Part of a small language model's weights.
Size: 10 layers, width 512, 8 heads of 64, MLP 1344 SwiGLU, 39.5M parameters.
Architecture: no biases in attention or MLP, untied embeddings.
Training: a variant of Muon for these matrices, 9855 steps.
Each number is 500 + 25 x the weight over its row's rms, rounded and kept within 0 to 999. Layers, rows and columns count from 0. Numbers have three digits each. The size before them is the row's rms in percent of the matrix's.

# o: layer 6 attention output (transposed), 512x512, rms 0.0743, rows 95-130, columns 320-383
# v: layer 6 attention value, 512x512, rms 0.083, rows 96-131, columns 320-383
# q: layer 6 attention query, 512x512, rms 0.0598, rows 128-191, columns 320-383
# k: layer 6 attention key, 512x512, rms 0.0603, rows 128-191, columns 320-383
o95 104:489486504472473492480494477503503481476529452507474527513507483506511479451480493565475508474512463539519476470517524528478483493479519468472518513475535474519451484506523489492509478510544511
v96 099:478477527520499436522504470511476523492540483488504503513471480490510484479566510520500514565465511511492519494499474515556529488501413501489518485497463538465556484501520475488513526487493542
o96 099:503501496512497503532514452501441482478466500507451514474512514510471493495526516501498486479463543494504483511519483509526498527443454476480487518513452474497518491485502475489502480513502474
v97 093:519517456524540494479505493487458502514513527452527498503426503476482506499511485495538507471470527526472506504518508481555446494536510555485486512515509484464499514494503472532471495468483498
o97 096:468504512494561538509478515523514485518479483527503483494501518478520488505503479522495522459529493512526484532510518503493487490449473491516524523484545531470511493492499510529471531478510520
v98 100:473515514495527505507519498493540492488506508478489509518506449488467500503499489508496522460532502489509528497510506486512493505485473511501474503480503502507499508501462493472511507559493476
o98 103:508580513512514497483542502538518512498480469457501514484553472492461489516513518515482510474509521509504514490491510516524518478512441517504490463482539505526477534505525503507464514507496479
v99 102:518507462465494463507480434528533501555520514519529470538511527479475480463484461464520529500493492522508524512500567508505478519514500496485521446489535512496473514492470507455502485528481537
o99 100:496512465492511473460478487508459500513465537523484527452523538533470492466477487471518463520452499522517497496514544465501466490482518483501547534467517476484501476454530479490483470530506497
v100 101:481511508521545514477536491498449479564519489486474462530478491468476523508507522517497513544524466460507496520473451510532495458515521483499500506521484476556517505538525507477483491486519532
o100 102:499507498532495522495513490509464528530491532552464522526513460462496481489471529516528528471480501508541448491476517526482523515500429426516530480465498509481512511513482512505494507509510493
v101 095:539528503542512540483516534505520552503561491484469448485466519472479448529538484489533509467486520535517472499519506500522518478489505464514524502526500528498546494547501481506482554504481511
o101 093:477467479550530511473538484466485541496501496479517518462515494489554482516487509526517493402486546497541508468539487464497491500506458494476480485508541504505509508465530471533489539457512455
v102 095:523520526526472476503484530506475557538514494493491503483542466497489495499447517501469492520478484544513511498499521502501532471505547496512534500524468532488500448468479492498481521512483515
o102 099:479464473505503467500496561514430521541486450490514545524495520483468498533489474547526548542532488507519474476512499479504488462515498535496516541500480527523490512498493510510498512509513529
v103 101:496528461482543474485496492519504550510490518497484486527534551506470528522537477505437498411491535519497525458482507542539484489496543493484487506477508489461521491483453489568501484505475486
o103 099:505505527504505486498514496446494521506528495483486502506472563462471450497499516467488503503497503542509532522459538505478467535488534524504513528487495458476522512506498471477494474482462548
v104 100:477497498537462487494486514489536458507496491480496476493465486496536529527513518467511488545534538498508475495521519521499516469502504495502478562487493484500487540425501493501495547524479510
o104 101:485458505494495473445487530528503497486506504501507518509498507534534478501522498508448484503474531520528472491486495453482513507483506520540472544531458490500524506488483521465480525469431502
v105 092:516496517488501508526530497521472503518505512519502484541540495537520461497482489507491490521494511506484524491483526513490502484488541462519556488530476478479461485489501480511491468506490476
o105 094:515467521460457543486472472510474492493473478498534499533516483498484452522519502529511529452449577476504484508503528526529484506526558531537530483488472502520514523489475506468480497521506514
v106 096:541486552484542446494454500481501488507501492538496476501523510478489487506489486512468490458461503445476496479503514473530500458487492529503519493492506494522491475484515530513512499475489513
o106 097:511507482524532525497488553468519502512480518524478494523512505498489462537494511509489472481490508472536464496482528507523491479492487478500521481522499497532488502460540497496486540498494434
v107 096:503500500519501504490511488477491486472486532472485503490481488528469503530477484514524469555482478564490464510490521488458501486506480541494532492484480502527533534514493487511488507490508501
o107 097:486516493494487473491469509512451520496465548520499475501504523464517490501533530566511442552483482479539515481520494529501478489498491486496493485466498485515446513494466480454498490466504579
v108 103:466487487482486503534502520527484513566489491504500493514496513494495496538549501488504484515482470524514476482528512475500474501480465498472511456469492488497479487479513516538452524458534527
o108 100:487465510522497481535503477504506444508513485484490487494495544480537476514488510500441493518499487485529483477527506493455508509492473484479546471525542474505467514496547514479498517506488519
v109 096:491519482512486499488517530480509491529444458544508511538481527434448499519475481493499482489494538515519480540488537493531490548469525517531492470517492472520515557545504467436505519521526498
o109 100:495489520494501543437502509513526478513459523493491509526487542503486496537492487478530492517500498512503548476485496492479483486485487536526542520478526536476490478512497511503485491541505498
v110 096:516514514507528469495517498431484516516497477532482521486489514501499504486457476490450489507496509525511484509523492479508491499522493514549472492505464470442450474497522510515506501474508503
o110 097:523510505510478504481531491484523469506493493490501504517486533481513533505523514502524510439501488485483468516514527491491551516523520477529489484493487513488477503526498511480485521538488500
v111 097:455518543484497507479504474500511467504477522481477497459469475512526493492485489498504514515467539488483518508520500447560516493478482502492511491579511492504540484459476472515501523504475507
o111 096:498483444488525544478509481489488523511506519513528526493513496478478495471441480531540445477505466498490508491509512519490483480494468504511442464487456488482523534453490505510500474512505468
v112 093:511519476499522510507504482477515478484507497485480476486517518457522498514504499517538529498492482498515521518501461502513512486487448524489477462535515483512553537495453497528511534506500509
o112 098:493523509513535477508436489483463496497528488515450537513487491458527526515474489534525531502475487474483485496515446483463532497502483513478508493492505511510532495491498517511508474519464508
v113 100:498524491533473508496489490483510492506493520480549511484470515529489496509513498487518538530506498492513505442499487474474497493470510523551471542506500521514494478468508497493537488488518503
o113 102:498520436524493521437486484497547522541476485515556510495500556476497473516490521479456518566486511520487498513511520516480497497471494475501482493481499483481500500548512516553503488510518511
v114 100:496509529501509489478540498504552475497517501493527488552552528460496545540488511484515503520474477459504518476451481514457512461441529494463483488531522520484507476528539462492490522476519559
o114 101:511481495455516485512502539491494496492492469526444459477525542529453530521511488481544527517476521482473507486454494473518508490501517514477482546475473472504493497463503468483473518484496523
v115 094:492498500472576483523507497496514555517510515509527538518505518491507507486485481498479515482474527496522461468487495512524533522491526472492508527492530500516500483501503496517504538478538489
o115 094:462497511489507484518495499477498529487495447527420512533481462451474506512500494507489527477529545549496478567498494498488540483509490503489493511490514504518509481497515510517489525523513481
v116 101:478494479519506509489484531532533491528517512497510519503535506470488479510494511510541482457500494504532479449539498464490475499512459538555515497498456438509515482499496487466474483549491460
o116 103:507513501511561531479500487515547483499506515504513491472501520501459504495515518516541491467520475496498454452485503469492559494529499480501508518537491522515464467530470530493514493502493505
v117 101:475488523505487510510527550474539533541498482504547477481476507482520488500500479508499496522445492507494514485519481495460500526526508490487474533454524504478497486465519476513469472509511480
o117 100:553492522564505520486469486541517510467510521484457484490466508474466492545463511498532474572425497540498529465531486503474537510498529496532468537507502531506475525443503474470500498504477522
v118 098:521510480508453488532486492467500522513532440529492463499522489506514505493533484541512473474487538517494508499505473491505470512489531509496529499451514526490541483536473467467539474521517511
o118 097:514486534521473445508460485445526488488520501535502505516500517493522455486491556510502497483496438510501485517521501508524512521506546510544476516510515519472512532523464513492497538493486487
v119 101:534485506506435506502480537461506493474535504499458517492516492468486458471513527477497526542505465492528486466464509482532508463487507515471500457502474497501455507491547519464496481501509482
o119 100:477556510459505506524513502506501447491514492467498458493514502465491524479480474496524501517485486542468462495468517537468493515516478469501538499482495541526517490509534451523551488519523516
v120 096:498478533499521513449490521537487526479533556519506515524501512484510457484488494506483458479507473504548471493518523487459469478495507455493547492498498480465491513493505488505472522500503542
o120 096:483497501508506463519469496492514513501472496481525509488493507489517515509542472498523556545508457443521462468543456497452478465517512517496521509506465488542552516515495475507518497519525545
v121 096:528527478522489488506508498509501531491474509460519494491541464490522506489508455522494504483506505464489531461497481478517506490496558464526474526509502441520508492507513483519522487508478465
o121 098:525506490493478455491514513557532511516490496500528493505518486508501500495525475487481483515496529451519468500511479494493497514541543488509456487491483493522518500500501530501498495469509484
v122 100:495467503482486514496476520473520508486544502527514490518551503477474486506496536468477469478510467489481509439522478515496539495485505510505521454505458518493470524490503501476534521439496484
o122 098:482492524474498529519490480520491482509500513506518549479524518484449531504522477480473495506530494495489516487495477491540486517521513547496493507515471509521517512494520490484549478523515554
v123 098:504512537521511501450456489535484463520504482455463498485540540508437481472502514479522482473479515516502493501501528503540527491482487524520526524529554522468471473488495499522535488488551496
o123 100:484494508530498502531512486515504519526537585499469467470478485539521528477453546482534488475508520515484478466524469522524507511454458565530496474499513521530489506488518518538487481530531471
v124 094:507504531523458498521532528521545539471486519469511484516533471462460497459518490550489459550504487500490473514503479489511448507499459504498489496501524530487491521481482493476519505482491503
o124 095:515502540499520540495501510517486549502487518509455450485487451468523480546490494493449490502492512476550513451517511461516505458482501527500521473535479489476501495488518486486513503495491487
v125 095:482496492505528468519458520515473479486494480533536528484531532499510479523512491486489487477532534512490502492516471517509452519556486482500515524524497473506497466496490498448488505522508515
o125 099:496480563458488497493508539499508482509433451533511513448529477482489493483482505498458542502471494499487517524496524478455516482504467530548503474467529485500518499455497484515498488514461480
v126 098:518475499470537483496525484509514506507513488504435515485495510528502502526529469516448525467519513492474510525503526502541475519493516489475478515524455515530479462504515569509545499515510540
o126 104:491498471512476503499493542514506491487465470528506537508491519513499538503475483524549495457490499499487525513503515492485494498519479510523501503517480534457506520475533488531530563500496456
v127 094:551489458488507536533531439503546507477517499483469508476453480486497499506477499542523454452549478447516495466457472511510539543506517508489532495514482538478480455496514514487500485544492532
o127 095:461481525508515487534457473540493556554494491504478474526526479453472433526464493495496518451537495498496478514499488492514495523477493414443468530481500528495495517489516491460495538513506472
q128 062:508512527516520526475453514513516542533502526470476455513485519535479510490505531464490501555482491483534459520545538505450474514534471490513534486465466515475503507501503528477479522537504455
k128 062:487484452520497475519505497516494511521532440536496493480497537501526488505505483510474485507550492493511520479502518499520519475468440528506482529475486517495496518472496515552548506465453509
q129 059:486505547508517499528436486461526464507516500471470487503476491505502505518489502504486522496462505463479513473506465462514523541505505522485521500530510494549526492465513502489474509519529551
k129 058:522512498498516501469506453500462500508484480503505510503507505496488533495530539479511506510509521516496489506499527522534484500525510462525493565483517521475487475487502526516499517537454478
q130 062:477483475529492535539514492466498481507500444486521447523536448554511490478531495501510516494474505550521496526476531525503505493487517497529514492499508510508455512484483516528456465509529494
k130 067:521506465469485511470531534502502517505489561478483555486480549525503500531549521496514501482569460488530498497539470484528493536501512517495503528523482495483527471489493465470527495491485491
q131 066:471499476473496506494509471551441483523510514519552532457483495515471526498499534521522472507488481483531440492520542486513495520487520472511471548500507475498455515515545524493499484478456489
k131 063:526491494466504500522509483458532547541483509526520483544502481493529462547482473460524492526526518509496548457494494515489489483523456523481509507482451522458510463449517500521525486482514548
q132 069:513441524509501529489500492493517473479512560534501516507505476506520481512517501476507516451520524515553534519515493533502493492489555530454510471507497516484486514486484542504516503538501546
k132 061:495453455481483513521492512508475530502486457538459512509514523508459506469506495528496485470507453531455512525506485510461482494492431495530503574455552483553498526506515480522499521452491491
q133 067:502539557492500515536491508471549547575525484539494542522520542523505483513459512501523511496517497509507535489510508491504485528475478484479497507451448530518507462531518532518467494495490480
k133 064:493450481478522520557507538525489464512515515463518495539506473484486494539445494498477490487469486486541508506507470517498522462552472492534496474494509483502474502513465467466502507531504475
q134 068:444497457509468514497491537518531501492514438481521500497489506502560495503554503480480456531464536533475540527471475523498476460479506481510447518523472518494518468501524500508558489524484519
k134 070:495493515457520556481486490489481501511494492481542468504558489500478524476496481515503490496493456464512487486502525462534492499495505505504482496474485482520487484482480540415499521497480476
q135 069:496467476525487500472504493493469542508532509482460492514500479501522479509491499488483520482526515502487531531494514528493491471449498473516480531537530509472490524508531507530505530492496506
k135 070:505524540517491512512513484464486485505472465512532481528533530524483556483529481523516502506520490467515502499441509509483494511496500519498492542484504470542461498504483511484532475516457472
q136 069:529523519518531499516479496483493472499521517488489519509491520523454480476460506519514463562530520484502497507503518475529476541505467476510540484486509486520518495508473532502511500472497454
k136 072:469524444490526444473502498560477476477526491510525542551518481496487496508487514489515548499468477503492496508448487536493537526463502517525462473507493488476521515503477545531487528510490528
q137 079:468504479525456505510496519534461513507473462515484493521477488511515479521521503478499468494506505551513477555486558492494508471465474509530499488519503505458498486493556468516511542509538515
k137 071:530525521523525530519507492423492486483477483539557479513556512516504532451514481528491495493494482481472544476501485529500500515489486514469512506490498513532494512505474503481487491466439487
q138 082:501531502505497526521481506473472504501550478494533499542530522453495506477488496481489534496505467473462498523501527504483529488523509480516519517517492510454482517503509460481503515484521445
k138 077:472487488534547535491493458515487507499477475484529469484513494483553498476526515537529538479512477498490464492511509522486468507487494439484530519485514505507508543491486542472489477498485483
q139 074:511484495504506449491547502467524481497522515521486489478485534509490513503502493503502484468513475532540492456509468513495513489471512526475506505520443490528479482549486516528503522536529507
k139 077:474490493543488469503489514530501512494529486501454493490502540452506484525491522491494523527489513531506512515530505480480515526529537509548489479507536496543487498465497504516512482473520513
q140 084:457480527506510489539493493484572511511498541488504517474503525494503484503478494501472464496519486511540506456494506522491469533487512519476507515547471541564501512513464546485517486444480493
k140 074:463509516487543486486521478512526497502488492497418508538441484515485518560452543480487443502467514528512525524489473518514517466484494489504526524475491471493512474481514486510500484509535494
q141 071:481527550513493515537501468536510502467493488481551475472478496489497485483455488488537505540515526480475511490546513507492480464479532441483507484479539470430495517474475494509536536467506487
k141 075:447539430537521557457465493471486533507543495503476486550494523522478518487522480517501491472505489526482465517483475466508483474500519470517502517472492548518477543507492566434511471504470463
q142 081:518468501444521517512459497492490548485547480525530487530502510491505512514467471470504557518493483474459459522504476510485480455485496496464502527497537473522553504464504420476511517533491483
k142 082:468509473547480523485520527483478508513498538525452507502504530485486491507508522476472524497489502507490528530505535494514503489525470521466459444546518582514508520514485507507487485439487535
q143 086:513470490487483529527513469447484492487525458539492497535504515493529501513497495526489531524539507456504528538479509516529499501506509481511535490467503489486499501504493473506500491560515514
k143 086:522459504487501558457459473446485507483486467511523496420514475524538537485551496498472557465514501518519504487508517506514514494488511496486506521520468514508535498498550481520500489519484462
q144 092:530516537475507563500480522480465495501531464530477494530544498464521516477502490490471524507479494506476488522488509509511509507482481524522495515474521497477504497496519475525497502494514507
k144 090:499479515528494511494505487497540525519500513478491513544521502531496510516448505505477548509507509445477566514473476494470464496489485520490506474506476519537485497513524514494468517473465531
q145 101:493495505493527460511501470482513514469494508499530509476496487539491526495485478487512485500505518565514496486489471455512533491511436532508519518490481508503479482531510494499515492474492475
k145 095:496524471491501477544491515548477500476483503444491495516485501487488505496471498458511434505494469497509529542520532478493502510517519503472488473478479507512498465488478497489486504473492468
q146 097:507495471499536490490516504520511539470534551522494543523490502485506534513478487498525486505530493532497485452531500431530550486499518475479496507509507523548482484476505564475508523494466464
k146 103:495516504491492520482527511502506530520537496471452479523470459465468543525470494459513511503527519502501515521536502520504533494523451509489501525481515479477505464492489515494502464533496519
q147 105:462470498534497490506475483475469513497479536483471479499463476474500484530458501491436434511522516516493520457483519544476534548491475457501509501523487510500534492512517559504473529476456520
k147 098:497467493496517475491472517474506491504511532486479508490486499506501470522482497467473519502536506537537472465487528481473561515482510451500539511503487509502485494502500514468528505443527469
q148 120:502471485519497502462518500530494510499493490474517508468457498529483496496518523519533480512487501513511512492511509499515471485503514503538447532519487464504495538543515477460533437542510484
k148 106:459543479534511498470500473493491516466506481529541523516504542530477550445504482487535489514531476506540538474513498500484501469490536445514485489487485487478509534480510489483475469472517501
q149 129:557540499535469493534486517493477484566516535515493516489474498498513471530466513515484489535475508468540500500503492528485491510458474502523477513491466536472482524548549473502454482492479511
k149 131:478513482539499459504525515527500504496539499490473465486491474500517479530464456510491476502449490452499481508496519532525460482497500523491483501513468490479502457525538522521460476498507515
q150 132:472520484463453444460481483492507492548434483541464446448504513519453475490481509508484500468494534482505536523478480491491515490490542549523488507468504463504514539470479535431552501523497519
k150 133:526472542478481505480472483504511495529516528477552505463517495458510492523496446503469544440534513510464490474452497507536530538498493506483532506543509444516491516478532459516507482504478531
q151 136:469466442540484477511524502503522495490515481500533547464478515475503520491449467504543473507531485534516512488541566526528468460520507518547499492526484544517519526477487460524511509496500508
k151 133:518498521472493525472504475534554473486520485529494517479485504493516522512498490464512496505531501521521491507480534496475476486458499516529473481521511544525483493464506536509492488497574474
q152 147:540530542491552518519520558527544502478494472523481513520496479512540514525495468476480503519508493508466451505491508472471446525543490474528532523520510483472488480527547469502479529525523484
k152 147:479516488521527516488544528489538501498524488525458509487511513538507565538467500439515471491472512505528500503513555514499473498541517522493538491509489458466517477500507499501532516453488491
q153 149:487486485489479496479499494534496485515530523513504518511445497472515539510513483530504505503525547448511521498494502495519484533459477442495523499518496518523501514488503481531508480525570541
k153 148:507491521478509505438506495512493550487528516507489520486458498510499494499474516508533493536523511506509512482448472547527492506498486464553539511494521466502512506522496510492497517500545530
q154 159:507509520501474527534490507520510493536466522500481465498530492499487518475465515510520490474481510519515488454501556490488474484505513516465483464526480477485494530451496507483515527517539472
k154 149:466481452521494511511559471503512486536502510537481486516526504519470469537496509528493511469468530472491495481555531543468513479481494537464457520481480487530499510484545469502473532501533487
q155 138:492510499542470515488488514537506476500475470511548479516474499496496500554523470478500459468528487485475486522480498480508493539499496469494504486493522521524535474508553544520513487464450464
k155 143:498496510498515490497510485530495528494453464490511477502461493476541499496488468518531486494547493509466489540535474490521501528526510481499473487488503510484480550473467528478502526481484524
q156 153:506521493493520491495462487507536498527450532480545450506498525475515495499479435513500468532525480518502491508486541508494514552523494496505467521494522528514507467507482515484496510503533506
k156 149:487496507497523490492525513534467524483555503516517483501465527527494540498463482510446469550505463526543518506452557513497527505461507522519497521512521525518524470509472532519498536496512509
q157 163:512498495502505513496501519521494472508514476530507483469485485504505417525463529469489507511511492511531473466513503432514500535523476480509557471482531458524477477462532487522471504525495461
k157 156:456514503506532536489487510518473494485515479518473491466538467488492498496486490440571519477483512474485480536475533480478451490489510437447506467484517510501504508465481555497513504494534556
q158 150:540523489506550450514506528466483458503474473548511490476504465483512484455450474459537501484484494496501436492482483465472470546503513480473505537492522484466504479463480489504486487493458516
k158 144:509524491516487481509474473451512497504461464508504468520513517501489494524510506479485507472480498427471443520478476458538487487490525488476471505513512530495474489510498557475449532517490486
q159 153:447495477504509496499531508460512492468470495472529518502461506479466492515505492522493537495527532473489518499495513532501460542463456558515490513494486510527507453475490533541474494471506480
k159 144:437491471529485497530505490494502506487499491475508491531486488485491525491502440512520518511524517536501513491541497523504473514476477547483506475521495461537499515487472519503472480479509463
q160 060:491448538522499447511470494518475491458538542459538512495513567422496493501476533525460474487530510488478504500505491541504474469492528500516515467492541486500524492486477504475541515510513508
k160 060:498541481500442529472467536473507532496471472493505503500507527514520499496495469507510505437507511490517497518500485514532515508508505554529465470528509491531489493468538455508485552453487523
q161 062:509522510469509498517480486507456477456488487456464520527479541487535516462525481485485531533455467526500534495508507520521518502480505477525500508477480506497513489531482519508527489525465538
k161 062:516492488481514521451541505528476455519481472480503476484504468528490502511469503504498494460496556480485470526496511509493518536521523530539507526518547475437493515490515466469510495521467431
q162 065:487487533494505502463503492504525536528544489507526496490507502506497486471557499485512493489499538547486494487516492536542476569533535509468532487463480509489556463488492507519534494523550498
k162 060:521526482482498436469529510539485508471484486471507530527479514515506534525465491524478497489478425469514516499485499436466527502514452470554497508459529543515477487495493523417476568476468460
q163 063:502511494461529464492499454493499512521501467492472502443459496466489496522508507517452530481469465496490486532460493499513524513483483475524529467488504544452491458449482521513471495479493501
k163 064:494486523495480513490475508494489546509450469487462529535512498536505513513490500508457480487518538495517550489483520503519499530524494539444489509466500484518474513525507466507507498509514502
q164 061:487544523503530518488536496495559529522524507516517475529516538506463483511452526522501507530485502489516500506528496518508474587494536524444470466497507526508510506535447505472499506435514503
k164 068:531497539477478494495517558518487523489486546512476511466499495461449486496497514503571475525487499479473518490513447560509509486499491472516500524487504493507481481544501525540488512505497498
q165 067:502531526465553478507508580506511525519494522482501520482491503451526522475470484537511483521473506512459532473530507501466502421489510543460503512482475504489462477490529514491453499483501525
k165 066:519507462514485481481525525509520511483526515533439500531513480508485509529531511492549479496502516486504518469464530508506516530518485504501482510509516546480511460537487541557503542531496493
q166 070:524502531490494502486506516451540501461516517561476477491482499490513505517521510502483543475507522504519507473499473499482479489501503502493504493484459506531545484489470545508495497475543479
k166 062:501517481539479519519521514493485507470494515468505470515498495482527492465492468492526506504491505500515528512531510483509525454488515462499507474476540487503478480521515481474507494475509502
q167 069:484504448513461484518497439487524511516530512477558463426442521521500503541525502469499493494481473527507514514476492533513499478478518512497480500497496513495524505484516475538501486521550472
k167 062:554493520451501531512521582473528495515530552447471489490542502495491472497492503518490494517533510503483489493493505517468518495523519495500533475473525509508489512499517483492478510543482499
q168 075:525492504465459503504501466499480505542497400499518541533482458492513489491489492499486502505467528486449475520504543526494525482510478498501477462507524490490467496492555469539486501539517479
k168 066:513498499561495539480488487456502523470483527483542501502541568447478514489503533483493494485497453506464519507489511507548479498508473511509487528509506518500567483468457462475492482516513481
q169 072:482503517510527515484515512478532504521512495530532538438468493491516487520501502567507504475520502514553509485491495504457464513470494504474512485513443469526499490482473491490487475495520492
k169 070:530525513473493438483496496540538487499488545480493455476474510467490488522513512479468506496488509513484510481509513486468513481497535496541526481500503495499503487532510504468511453482511527
q170 070:476485453452507522509493513481498510511527473495501501533494480472528475540499487501495513486495507510506529558470541496498534467509472477483470552497433513508493456508550475537534505503508533
k170 062:517554510500464493518527504511524487516513484521505494480529511508515470478519487502458513527481501474524548451510535482503518502537533515493492454505562499512488487493474452484496520464491489
q171 071:483469522493539530464475493489536514520494505528512476509503491499527466498511520487480461545539484475500501483511463482468496493507545496491512516489518477500543490511463503467514531475503486
k171 070:502533504524512470523528496488482490500477515482444558499443530509456507519494444515487506502523470506505505462523514549531486533497485521539527498509529538517501498532478542527501531509546519
q172 074:527518503504486534539470493484467518466520494520517493498516505531495513472522507486507564535508519475489499508482530480469511500525517501528541481467531527459500520500494505487513488475488474
k172 075:470469529524532546494515487488498522477483483508518533496477537490513526474516495519469480501482505463488530486453501495495494512483508498515484481518446488539502543518455529479465508527504475
q173 088:504557499506464507510515513504484496495475419495542492494516466439505482514476489482507504508493530481503536505494519515522493475536499510510519492475512509463491484466545445497490514513540527
k173 080:510499527517509551506501485469523535482499509510490503544523483551492555479514492489477516526508490474514497488494491512558508502493499499481483533501494489530502487498487536488527514465450507
q174 082:504479463523550485542522524509495486532515513531516468482488499500510503516437527487500500487521482514515523526519530496531508500475530506524474513486535487529508471480499557486515477488490483
k174 086:528479550487522523523490540462468512471501537470522505465496438503511480500549458488474509510483532494509491509485471471454512492530515520497488489526478470529492492490460468504478443488451508
q175 082:500503448518471491517508509507485491517463493459470532521546486478535545472480486503528497495499490484458524499510487512502467454500494486548501499515526535525476518460475495526502528503506493
k175 083:488505511491510505481515477502552487487502475455505476493480536487507531527498490451548544483473449476516508534494469512508489508450466541442469473532511464465505501477466532491471493501521535
q176 086:488494483473510440458497528517500495558465522502460495499515496487518470494529533505500509441499469558529444538546524482517504499516488510473476483540484514521511496473504493476516496522488490
k176 085:512479537502494461512491479499519467556525474486513485494501489476528477530539446490467506440530471554508497495505528485527497502488463543548500515528501498470519484503522462512526447504515490
q177 090:524488494523515529475484533494483502484513528521489517520487521499494460520527532548465525541481525537547476461481499479537485528474467481467552516520527496505497478496545499507496497455510475
k177 103:481519504488517438477501461534491507464535517497516530461470506547521502532484504460553455533517523536539491482471500487469478481514498491535462483489487505470492502557502510482492449494481520
q178 101:493475489526525490534502476456516525499510475532510484505494492543494485479486455536520513459508516528521471498509535479513547478486457506491525522501499515478513488490468513479508541520505487
k178 109:488531529529506464499512478515456510479491524508492500528499460503480494504490508520549521494483512523507470520466512510507525465454489454514480519491469505530508481457519526484501424494482486
q179 087:528499591439498520518505490486493504517517499508501489489506456460523496511479509489449472543563519463482453514508533538480466505507495512564513489421498495487459478451495495496473487545521496
k179 112:503488515513517507511490483511479529504517506499543503438466446483515520524492488474454473514526494529507515430462509466483544515531497430506473493535527518517519497525499515526505491488465500
q180 109:520491470482505510474507511523471464502488539476520561477480487448537537516524509466473515496524516475494528537468454504461503503522531491502473517488509472509533532474496510513503474499523535
k180 130:502492494490469456460517457533493515494518529525545511496532488454534496501543517509517472508501531483516526510488467504480481500506487513522453483502530461495500521518483490477509525550533483
q181 129:459527544497521506526531507454456466502518503500508487510508558491523487521498542500494497531516489530507493518511505502561542538488513461488509514480526519489514585489497519516499508459473481
k181 137:522487514515521509500491502485512467493506491477456513492495526511471471488508551465467457499496503511520494472516458531480486484460521458490509504487487496531503552532510484504530525487470507
q182 132:535530510506518496481511496510490496501522490557481436529503491542505474509509526497523502535470525448495484516521494474508502467468492487497513491543478500450519538505520529518532501557469509
k182 143:516526485488493506477529499480524473492470457511483504508479485533442534478511491531548516500460538528513485492514502507519494495522511494497477511500493484473498508489526503506478498499470447
q183 142:503487507509500477495487498500496521515472519477511482466525504530552508491465538504443509469509509512497516478508494512466512513501494487500518453555457497479492463519488474469479506447471517
k183 141:497508520561482478500482451474518503503439488509551484514527524518545540491504494529532460470510515513478454507489537475503517514498508474509499490559456489471500495487489485491495570480520479
q184 154:494517532502517461498487529527522482521531484481505494501496477504501579444471485487485489492529486507477529509496473527496545465489526465519469504535534543479513540487512493524486480486479499
k184 147:493555540502512512513489522561509473523485485511518499512513442466506472504531465491516481504519501475543489485468523495498518467501495445548496494523528515522511499504482472488507527469453470
q185 154:444450451517579510506505525524468515493511466498544478493512509521529526506496517473530491516503508458518500507515489525475490482494512492474459505531489500516491460477488475503494476510499504
k185 147:493457460504490501532466537499435514493449464477510496500504505486496507517503521485530480481470488500510525486499479445523475507492514491487488490531503429556532479494492481454514459488564467
q186 148:520497490485510505510507515504493508496473490490518462528507477463541519455501483518476493527467488494510469524515473505505441517494484469482546526516538519509507479509532489502494516501467497
k186 152:495487497510494520524524554482505512439513473508499484502507468491513547469486484502469464552508490512522490537474500505506475520482482470523524531538516512531517495499486465476535488500539531
q187 158:482494467503499474471464530543501492504520518460519503482480517483472497494498519514536470489489480528543504491537546514513544488495521503548472504512467509477508462485513483478548498509518521
k187 148:507477447488531481495497487590492489502530505507500500488494550477511500491485485520512503475507481521526514486515502514512450516521519506509479499497505472502507502536466519505525482479500466
q188 154:487514477502502531520529487465550438494525488469542513539489508502473509523515471502519470531478533495480471495493500521493482511502540501475515459513503439458484485491512468543485471498549507
k188 147:510510530471494533533504484530526527492511491482562513502440541501501441508489501521524502519484489538533531541484480528495482475491517484524449498537495447426503474529537499487531463481524515
q189 151:584530485497545493477492533486493450496474533473539512499472479535520457475542522479471514518536521521494518527495520558568479489513541507565518498512527491482542497493517479508484497517482496
k189 148:526520514491494503501508511495472496468499539497519512496495479527497491525500460543514559464513495513531499486461526563526449462510499480538466530476518490512516516493489511518524479496515479
q190 153:525459527468544496481505511510530534515516507486434497462526491476503447476448507488526473497475510516532520517497519482474478536474471544516500560474518510499468512518499456446521510498544492
k190 152:536452489518494489473551470454531471457504531482470509509539476519495454448485517514502489526470495494492549494562529501497507517486470499467523476468506532503545508529454492484502460524490531
q191 154:458483538502470541514479528547481522503484498490498514515494517515506496548502489487447504477464506521559535516506517529511524545539537487500492449516519487494508489544523496468522482486461486
k191 150:498502573510520535488465542525492537496461505521544495505498504474498484489461489527480520517506490535527549497502479477501494508512506507488473466511535531488514490475494528480532532478486471
v128 096:525506508471506486487454512484501516507453532483484453503532503521503528499492525540463509489507524489487471502470491502489524535508486491516517520475462509491536451504509508484503517454454523
o128 099:459518507517495498529467519498515484501527494492442472503464448537452465455475507493499503488515510475517534498482450491485496498506495516496518508509520519439481503488537471524499474517500496
v129 103:453519482459513462542499480486522450495541529484504457500529524479534498559510519483542518475499477509471489501519502549489544510549495519496562488519471484488479535522541481487510511520510529
o129 100:452515500477501544510513484485509478501511487529516501531490518485507514470469495466504508427477507449499546494497467536519555554505520512524524535514565508515475526467462496505500475482450458
v130 100:502510518483535499458490519459504508542482501453500440487483498488486489492503462455488536523507511521470477500518503507514465496473484512489496491514470481537460427508487497503509531495487483
o130 100:502495502487490519529508495489499538531516533508489576469542499528473509478496548521507444449488485491513491462492505473478506510509475499460477502506540494482494543541494547506496502510511505
v131 104:442485488519493502470542500492519518549479489512495471481505466532493536491497497529512472531539484489473444505505518502481480489479519509506479468498478536482494500492476550509436507483505541